From a checkpoint of a small transformer trained on Wikipedia.
Architecture: LayerNorm before each block, no biases in attention or MLP, tied embeddings, capped logits.
Each number is 128 + 32 x the weight over its row's rms, rounded and kept within 0 to 255. Layers, rows and columns count from 0. Numbers have three digits each. The size before them is the row's rms in percent of the matrix's.

# layer 2 MLP down (transposed), 192x96, rms 0.234, rows 103-191, columns 0-47
104:178076119094140150117133160112137109152121138126126126113106136126162157147156114102095097198098072125079146083113089137087188182106092101165128
099:115132062149212145090184134167113137096164150151177139116087103099080050175153090141121171127065131100157125203167144134155144170099199144111135
099:154131108109149117126092174151144054146093132140141109187130166094115123144129101138081184071094115176085153149173111141166147073098179174102176
121:160127121158187152103155142131095129140102084073113133015154172147145074155122104132120137145112099071141153156152177122138114116105114144090068
093:134159104095187133115109072154100144098159133137128135085133116131158131143117104158120115144134122137156122126208102161156173128114179135143153
085:146076066117193142106118150117151148133135127206145159169153116124118152145146129137144097097109155114099087145084121127097094133158161189200135
092:107194141142081132070130109122050083112086172112208101121159123137145158134131101145140119165149127129144121115125162052144144082137091128136182
103:213177205107159101119160091183202105155124089139134126128153128112110078110121126226096090162132099144146106094133082114164131158131128102078116
101:099140199187159071124175132058096106110147142114030158108171147138140104083103058170106144176108078180108129120129077135157134140113177107119147
090:098187108146091096093170128119117150150132144068103114174232125167059136155156172145140149141144120145102155075141094200152102150148152149144145
086:127144114052107084106153209122135107113086144151126101191163131155069113087071148130137117126154139149184190129136096144137112089106145139080148
108:122163180108153131098157131118113099122127152096102127088098132153126101181151216135098132108126119183096105149104138128103125108171142136098168
096:105129160109115156156197094137138134111167191047110088059115061104084139198085115141141188102142141110130141165150094106139182115113144127119175
110:152086103072119134101085138101131129114214125058120097134203145128137163137063151141082104120071160162158145173139146111115161118137146143222102
125:118138095124129068100106144153175131137117125141141151119067066095146124127096089110041130131056157085135118158150173162101205124144119120174108
090:123106142139185075148134104176145159070092126123106135143120160080114108079204098146149134120119045143095146180147125180127132139110126155116155
096:082121143115100146144147106142157124111163169109123174154110118117121113107149138128155144090134132129174139079083079098097149084164174156091099
112:148095111150160185111162132161130160110218208152086065120126158099079119094141094074165100147117126093160061138110157144160115142118077135111097
098:136096151159120169149124123124169187089118118098164074138069187143119115084140113051117122153120166129134184191161120153115071140129166085150111
098:196166143087187134116106129178129139140144097142120077168132151089075132210141147143151077110105101167098179157135118132134062118198143080145074
094:106110114110149151047145140145157078111189134145096120195149134081123131149151149178174072161100153115143149113131062200127134133162098126127133
100:147117112112177114150100120068207161113124143101129190091153126129093067136117141121052158084147173140133166115147086118142143206145163148089155
104:136076094127109124148122134093149185094123102123137131107143106139129106095104093138166163143188152108167151099077134057084118128162109159130127
091:155123107122129170122122142147031152077082140170114144142111101129132096099120108089142105127160110115108107139106148155075059103108129153159128
092:152180126104098176204116082125100183103151082132145109151205169156097108128146109077104126165169127128198162114075159093123156092119137146123118
094:137118110197160180141120128142117160085158045121144154180140175166080152124130121096092153177105122125162048124115117141147110113106155098198176
089:121150145066056092140172140131155134130144150116151120125123120174138118122115141084142138034103162117080144120146142115116074083116125155045078
093:152142182136089100198094165182117146113127103155131064135118111160129148151102118153111110085145124119146139129216124169110159093046125181109201
101:129142165136093135129160194120112114075153128136154098134084042192090180134112112178142129163106100134088091184151084133168092180142115102202157
102:155140103134147153145082086110135119097085174160138131145109116142182084136152087188143150138126122065071101121159161113052105137098172104143133
092:147083162131121167169172140064126095182108140104053141094079142109178114089138110155158128116139123179129168086112098080173149128110118127163114
096:129158109099125124151076108126169149079094094091113119121095075115089167111087122128114154143250121112117095136159160146084119137095154157164178
095:150115078134089105116077122180126163129101079098111102119066164160124079162083103106112143131159133171172141172159115113124117083134163207114137
095:077115160147135059135177190138112115160104170164087117141162133123128096123146142128159117068139108083162115147086094139128131145106098084159086
098:074108104149076107065048091119125187220103114112115143140217092082156107158106187115151107130116135081113085116155152097140154134129093112168137
101:126149123124127154146118107107147186064111132106070149119123144078081129119066119106106070097129119213148191165051111138130172198109115115063138
095:150083137155127104086134132141195117156181121144147125098110112073176188045130056153190150088077133098078126112201167140118082120138122163102167
104:113138116074063183182093140109143127155098099088152126103126147153179188159157092107096021198129057138119142159134158126144170124109122128112091
091:115118122125150113146119153075155119137097111168107122121111159103137125139180145085169134177071139193162124128070074134099158084139185111163065
106:101116159124110133110117111100079136132126116132123065122123073188150131146112113124163145115117093144142131127189129098128187144042144182187156
101:152139096124105097104086139174178058131118163128158121111146082137182136140132161179176091137153119168202172107067121131118180195158143082120085
103:178112138133147135078114166126100130131151109164080134117128120150103188197122147088162209132131123164103055143123185115141109090138067065141192
113:120122154133144107148126117085082112183124131149120132194147148138148129142160095100110118126171063107093051161055101177109089162165122088168133
097:138082122120167143160128127174076114074174188102132163099139186124185101171092157091157111089067105107192085165117175118148088129137083106090156
093:080083105115206116147197123089123127164082129089099144140155101102086083137113148104116125082128093144112089171179165098105078144207131148198166
109:146136084111107117129079145082137164105086090147119118124167077147142090107133148126153147085045149114126101171139071158092146113073132145185146
108:139124137104089109109083066133174183113150135168068112062132137103088127138103107120147153084189073144110119104164094117113134109124132149138095
088:072119069111104079123108171214154136140111124126111111059185097068110129115150103105186107166153076112144131175133128182119134156067113131146114
099:156117150058065140159150148124087131165173133069124164173049189106146140099167160107089158106109131135156179118120162127126094103131099190125142
090:121137147091193129140105142129117172056098100163103137107101086148146123154161128156133164127205105125055189193127145077135135103137201135126116
094:166087125138129120090121137123142146084094122158089187152146164191148153021137155134122108141142137164145151113128094117113084187102121112103090
096:136180081117077106085155088147131149040170076058165148135107136168125200107171120049166162130075079129144129140134097074150104158185162162163084
090:125081156123166127132151127038127106089205099137124182043090113156092135126086120184155174096096164148147119166146148156129128137185085097125109
096:158106110144135053143143155128160104102121114159157112175148164180085154127112124147083168130152190129111158184170138090107099082134138127169173
106:141085129124098104166121134176168158139105087140144134083125159158136150085118110152119073120183093136106072124103144138124136159140083151154086
099:128123121172112145106107129168119146155096148096185109139074145121137073135107133196138093119094121102138176097113140123137136158158133098156051
096:183142097121118133116195104159117108106166181043128085113080117210155153124112121176093110092065126155121074151160152128129111139124071088133137
095:135131093112127128137112144151125154106151073157144096140095158186087161155179130131132055133162096114181134191125084082137160150101140077128148
091:143154112156103129092083141164147112125124171163101078138136163118173152120099159200177082132138176142175110107197116129120177150177116163111083
099:134139096077098105109135174115115107121146146140148092146137166154141077158120173146130128146123096170172090109182120116177115133078040130176129
104:127135135103069124126158097153092134126139100111083110116106123186130153180111155120141155126111165102130139191142117162121153116127108127097100
109:193163129131093108138221121110144145138118121151111142127138108143127184137097118086128098169099143172109105112114182114130126137140108115130076
091:133054147161184130139108100111136136089095082114137149108140161152098114143111116142092164118206142092140174147129066199136132126162172141085119
123:170120139171144092071176136114138112140071098211090157207141130155111073121157141115146130152133115155101124112130105122161163167174161071090100
120:072166166085138097139171183099144200170095170089144118141120134124079173087079159196092115141074140096102138133118128106156134103115134090125154
140:082074184086146166126161110118169142085130155082127165069121154108109072092117121097156138100143154119159165113133088135099149081094111135162115
109:168162084140088139166099184173091133137145117141119186156164174128156139120091136118117117097133117145164100093024179113143102112151076145135118
103:094096146158154179111119164162108074075166122116104122087096137112099089142162122150120195125182143129162139106140119169168091118171144119137116
096:165113119148078157181130044083098096132091118139192147144146202165182138103153138118141143077117112074128156181159134115131122111092140125192061
116:174079131110096161138091102143161064122142141071150103128194116174119077075120162140092178122130101085138100111136100187154142125109092190177132
086:066127147064165103165099144148118090122121174135174200144149088122156092117167142102105113112124086114141130177093142173137117115134176123164152
100:108115141104095113143114111157157097125137234114132117123077139078170171078109080136155156124126184207138086169142092123158129161157073096115162
102:148131163121101137073136140092138155111134159133114101110179152119133175093125130123174143145159163134139167121069112116074090102154218119140109
102:071133151136115145182092099072138126121130125147123099153091181107119156094157118175148161115162106094161068100123105149084140140120082123142181
097:062108126166093084154157166131128164152163110079121127144123100180097133180106139157049148191083053155133153106162198136159131146095087109090162
093:077174128074174127147149127125127137109119189063164122134131169146091137160144108048128158073143155136138113142133123136109151136148123130105111
109:090136136129178177092133056158116158152116128129112097132162088133153064146144071184087131093123092159096070117104100154159120137141094127181119
107:115068193079084107152139126126138115109121161084129142114113100092131126082081156129090145124143103113139077129199112145138173142133085157178182
111:061174118094121161130121115127136174108139070132094147163182098106055126160141087153141155118173095125084094178085146136124087139111147151144103
113:097141092128156142130139156122133151103137099150209173169166132126068151134102190113100115129149134156095126139133136100147155119178204093149135
100:169114151121096139154168051093107141150151147180080151103124170072108074121196147141124097142075135148125106152095140107152133104195104113125145
102:123149154144067087171124062161094133140095190085147052122094080132159139143114124111139113163147161151092168170101169166098143102178117125120150
101:109116112129099143137137113153121142087139089165111144102152137192060144121126083097076122105121153118178056100114145067124102151156104118157181
092:112119159108108092090146140142101121125119099115100104113104154150061129127132096114144113092133101156146142064110168147117100139151122083127182
097:118112142164070112159109129105141127111162094130136143134178155160175193148095134164109132182138105128143122107140185093118135179183107041097124
087:189126125103172116093144098144195132036155120097073100173189102099101172067139117134082105106085148178119166121091154087117128159107114100174162
083:144156121122092118120086143131079101166122151145162114162157150138121098133146133123075101080117152131106143120091131160140151103105101138166137
113:068149163092163152099121158150106055144060158103161135103108156180117085131146160168142140050093096116063094081105178132129110115087092088193131
095:089118120120175161142132151141184114165157176144063109128109100171171078113136115107140140084104085201118094074107144121194138114060115162077196
# layer 2 MLP up, 192x96, rms 0.242, rows 104-191, columns 0-47
101:137118142187101149189125109175108131155094129091101161141176154121119102130054169127066090167142177135168170137113124130066172094085211108157161
108:130075094166106103138163116132093158141166122127148155135091129107129126126075170178168185126170128086162118081152185100118174166093157087165111
100:118133197155125151121121086181097155196151106065114136096168137144174121112130131131165133173152140108105181078130149128104118141105145114093102
100:151146124143160145171139156126138023149127133144085135154124161143071127136097174131133188104128102095092162176044147133097112125144177105090086
103:131176233078115084103095083092106146126137172099129132124120176128123150103075125144145142137109119131136112144174115127177157095146132128103120
094:095098144093130151144065116087129161112130140159134165101045138112153141138089163111131137166123097108122193171110114094146132166123145123154129
098:114154126194113153136160145100140068181123102065088137101148144095159098143143104127116081176119158139181145148125118169084117178090139187136137
100:124130155129153098096115076097142114109122148119160229142131126121107180075177159098119187208159058132140114146106127154146128115162163127058109
097:096074146119042173208098142099121112140131056117147113042107071138110148117159171086145112126149161155091135072167114104159159136165134100151133
097:096124115124098175110194084157107090091099153068178180165149141115201156112093154184071102089102131119173178129136148086120085113109105141153128
106:143148061120149077135126130123157111156092133160136167168172161085140107142120082135133148160169095089134090130150153135139150144110158061137132
096:161109119085162107097128132093130131100178113112143166187107142139153136160189079125173097132129044067150135052061106154129145104149092140071112
099:130165078161160151132169151102116077163081115085105128145120108159120179137198081096095148200077090095099171135087182059103114119169101155128126
091:113153093114088066121142122160160136196143138139109141132108112146160180130110118126107106186110128116098163159147184071130198102103136147128057
094:141155149125141154125156095102188130146125185099146203093161141147093130090136193123141134133131171168148167130124119106148100109128141192139144
090:123165164152145162110199142102154063136124132099100117091073131132168082098107164193035099128155088119160107106163168127172124140076129163104142
101:169112171153138162153176094157151094141156125124078107120017085113121139126073106158177105217121133139197093159134153141143125114082120118140103
108:128171062121169146112155151115106127151095036091110173155120132112061111165094115191159167179126134080116132101095120168122120124184066190133131
103:162148139135115133064208122061165115037119120078133116123096119174184134154076115064118185170133162112109083102107136136068153123101071107122152
106:141120140180150106134136094136143180103097112179107126137138152097193161088103073073079060141126185123148143159124129094121111145139134173106136
103:101152100134062162082146085151127141135116127151145150176155155126099153122098109112089099088128110103101156078172142097183153137096152153162101
097:092091102161100139074081155084063122097133158090128163163163087093162149066149090120151097126157154101165106151145140133117115146127156113096146
108:118164166166073102049123148129126081076091143071146125139077163120046147144153137134082142140108148139108113161136141185208134155123131084127157
097:115170097131132143145169157156125087166092111082144163160100148096112126178099078074156132180120150136110116178152146128107164145104111070110156
099:072150144138107153168165104168080048127107154145083102117138142102171104151154171131100098103123099135154130160092107148126062124131137123071121
092:115134094130144159090130153152104122167163207077130103105148127110149149158095134145130092103160123149101107143066113094163119179119147098170134
100:121130105127121147122189121118128134142126151102189161114092167152127151086159112057137143147086070142120088116064079085184101161131213124111033
095:104121167157201167181164138151095102148153108127129148094167125076146165083124114108117175092164159115125110127148206142120190082104113109103133
098:111174113131091195107132093148127109105122130142162162102134081048108166084174117178082197128135118115158121113131129105143181144136178131135165
099:142133114064079151142123109123140092101113146132154099144163166139075148110076184112172158115166109089110112086141139055142136108091087104164128
107:081118158131094121092135093145057078139141153154135133169126133134110105088128127112182103184158171178131044097159095127142129089158101113194099
090:101114171108148127122145125107189118174110205054065139108147108088174120104151148119136161135086148087136140152100178117178126119110161063146117
106:110135145154111136059120149133119159142169108043120139181110133106124136091118080160097107134167139173159159150142145128157107130128107127178204
102:112085142150169159155143076126157110085139148170085133095138095106088132142121094092155152138158151085177121145085134170142126113074108108177087
103:147161120201074131105151103134080157126160172093161178127113112048130125127104095158129088123130147132092142148100116105147119137114120109096175
097:106135170098171123088145136165132117151120231111113171139105121126125110179165101100134087177116092062127152102107108111137157078110180115130149
091:126118128137116128085164117089167115163146124114068127081215125143119137127142056169132112141147107069138149123096127150146185120121143149174050
091:102096109122088111085101102120109113140192175105189147103109098168177116090090116121141138120115109115111112138138185116108132192109165143124070
102:110122110133127098126140062139137190123133063087176138115126147131149137176141142138171142125123054160133167081078139139171134130098169151121148
101:174130115163075139141103039108129105064117131106142122155107135167106133102096148065149162133149139160127116139105142164166169092152076135112160
105:084082136182113163120157155165108094128114092131100157130122138128157115133093135117202107147074088091135114121083112154135159117069071136154111
111:167107181145147132162116188091133155093053112159181108149127144130194100145107120047107056156114139087150112142115160136112154124105176099075092
108:131150179123124087109170109113129131097104196111129127170056097156159128116164142171092155093122124184092103083150144158135158142140138127088061
098:139156157089109181070125136163187027068135075174132054093116124123126169150149136175171137143142164134141171095121096126088127176125109142079078
097:138120108103165099124136144174097138115082177135202133148130111139119142099137169118166158084116124076125110135121142098126119118091149163101123
102:105136123147075182097158178190129068165174169143102157169143112105126140072132125122123092144090129095107083148076098138152109067154144131149137
095:143091205131152091073112092174156094180136149109144128124091099106145110108082080129103071120164104117157126129152110122132110184151121103167182
096:105125177118087185094186132117120163107101127144143106164149117168173080108120158129070117102103144083135175103122118142120158144119071140094109
095:016062142128146148155123130158187146121104126136142141126119178146130124160171103133099095087168104072184153133113152130086108111137159055087152
101:108163136128134101098123112142122174100105145087097134196062107142080168132075162113106174139120130164116131098145097170103184172124124106119106
100:132095176107169084189186109073097135172150104072094156157117098143186106194134123130116111136184127100121153076176098159143117111141100125119105
090:122127093081131129152161110156141116107096108163091111125105165091113221098147137127158099203125087138126157117130156130172172110105086119105063
106:150107176156050096116140109133112150164133179132104133100188152109110116181196161091080150108104142101144095071111111121123150111132147176161164
099:116116176101130115119070108143191146098098104096182117173089097133113144156120160116045134108169106135159091118168195128119141146104125171112161
099:096153160110128188134159125138188104148161147112116140107168142084131187111109112090162064126071162127125156123140105096111109112119187173080151
101:104123088154183148128077090106165148133121136146153107124080126116121124132177100115116106208161139139101124089084103080139098077147150131114129
097:098164157154158122114165178109108126190162087083065158147127104180123089173067066119077134144117130066145124123101078148123131140128141130049163
096:155149108184124101129163117101048067122059148131080194121134138102077117151182145130059102134144156126154100151095103143141150066147075140139154
104:134149116100135134206166141126142087095161199141106117122084134124105106151099197130077129070163127065172119179060079146136130078104102106101196
101:105149143109110144157119094091112171095134115113151077149156103110062180134134084153146177119130137134130147126150158152108103130074125183018114
097:069103111086149134107119102135142151142133144096118169078142103165143104107107169078162142072157078104125154153112053155086112139148135174139184
090:122131103134140130110068085131113138116159142083118140131113141164111137129188148154091178059188171137182170117102151106081091117152050084139162
111:132121187185121112122105161090150122162096121145070168112106120151196143110117196126134134091146100141119112071085068136100132114128144144121081
102:072106211107142163141129110172164140163120095074128114106139141112145145071126161114073189169142121113090116084034102153114132143159127086092183
120:151150108119130177129117106154146162210059154110107164118085148118105113094113134074180094139139134143150171121152160067110074130199080122141088
106:129161171104147126202102114105126146134127157104163153188090097155139137135121131152154133104157106111140169069064152121106121150135137112057090
102:108107143172110154137153166111147129134123068153128180083188134189143118070137141095147100167122140103133105122122157112067137164132131169182172
097:128118110106095157133079091153136104174145121114146156116162148118099092080118250170163111135130115146114159124179077128189133103165156106133166
112:081183174148148104135126113164162066107101161143129145145063147140115090157078091125158091127163165132093139120110084109174082153110157044166125
090:138130146100121096185125123119120170105104118106069143085067145177089145076104119143099099197182159144112127104118156084158158105168125127121106
098:121134113187057082124203184121151097173166128168086108136157134128127154153119156071069120126147093140110165177089071165145118086104149126075175
100:159106127148177090119104126151120084165146162093186055165111141139138124144146125124131149119176083095117149102109107055079097211168134175134129
100:177089142149109148118155145128100108138189126118134183130122136138174128088160148154148163147132166120147099088082105105137174105127124110136139
093:056137166155117096125158081116109148106094195118121112172131090131115167139110156177144103121184025132069150181141096151109146115114132141080134
090:145236175123120115137138141094095136172110168118125141072195119182110117139183140184121112046128113105112093108069154101141141131119116135148072
102:128138089171126137114095125101097123150121106146172149098194135101090111144111151150130166149153112135057098085082106190146146164144118139151108
116:122102161158108086135086080143202099108120113171150145179069147152153118134134100144118112079184111087069059137106105189125086111133102126131148
108:112093122065094175107121121140154153123109118174071099174138134141098118120192101139083104186142032101115108159077097131143182196146139113138144
104:094133094164152125162122086151082108153068135149129148142144163114113085153151159036156127158134103146090201084102113215094174158158119077155121
107:129080137150148131131176103186167088135157112101202164117194145119177200104078122136150105125129136156098102119179120122147132128161086146151092
100:121093143070060110092154120129165140117139090076088129126099125106139157120166153152126160167099138065175134154096141203166160102098088076145095
101:072160163098125156071119051165148118094081164146176100157131166157129069135135117118165135162118107148133113140129160087197099127092091138113131
098:098123101165129116100170153100199133181106112182140185100068145196123176179134128125132125152148135079130141112110102087132153105130107211103132
100:125110080145160096067170097139098102174022128132104136159127091121090115163184123180142101180156181132075129127125195113164178106106104145128121
092:128169138130103083116128201072088111158130145144195091175175123125117153156172180129198129124208140119104156154117091136063136095174107114087102
094:202149134148134139182181146104100112157051135140092110085101097114125148110114191117124056208072122135141107138089168100055122160155141134068116
112:100200092136138079136097142107143124108137138141065126127067096127072117175124091130116085165141175126136112161101122158147157098089138141108118
100:139109142208147180174160126194086149123173130110159123140143116094126166078159172158113102129108168076170166075113132148149108079141103108160104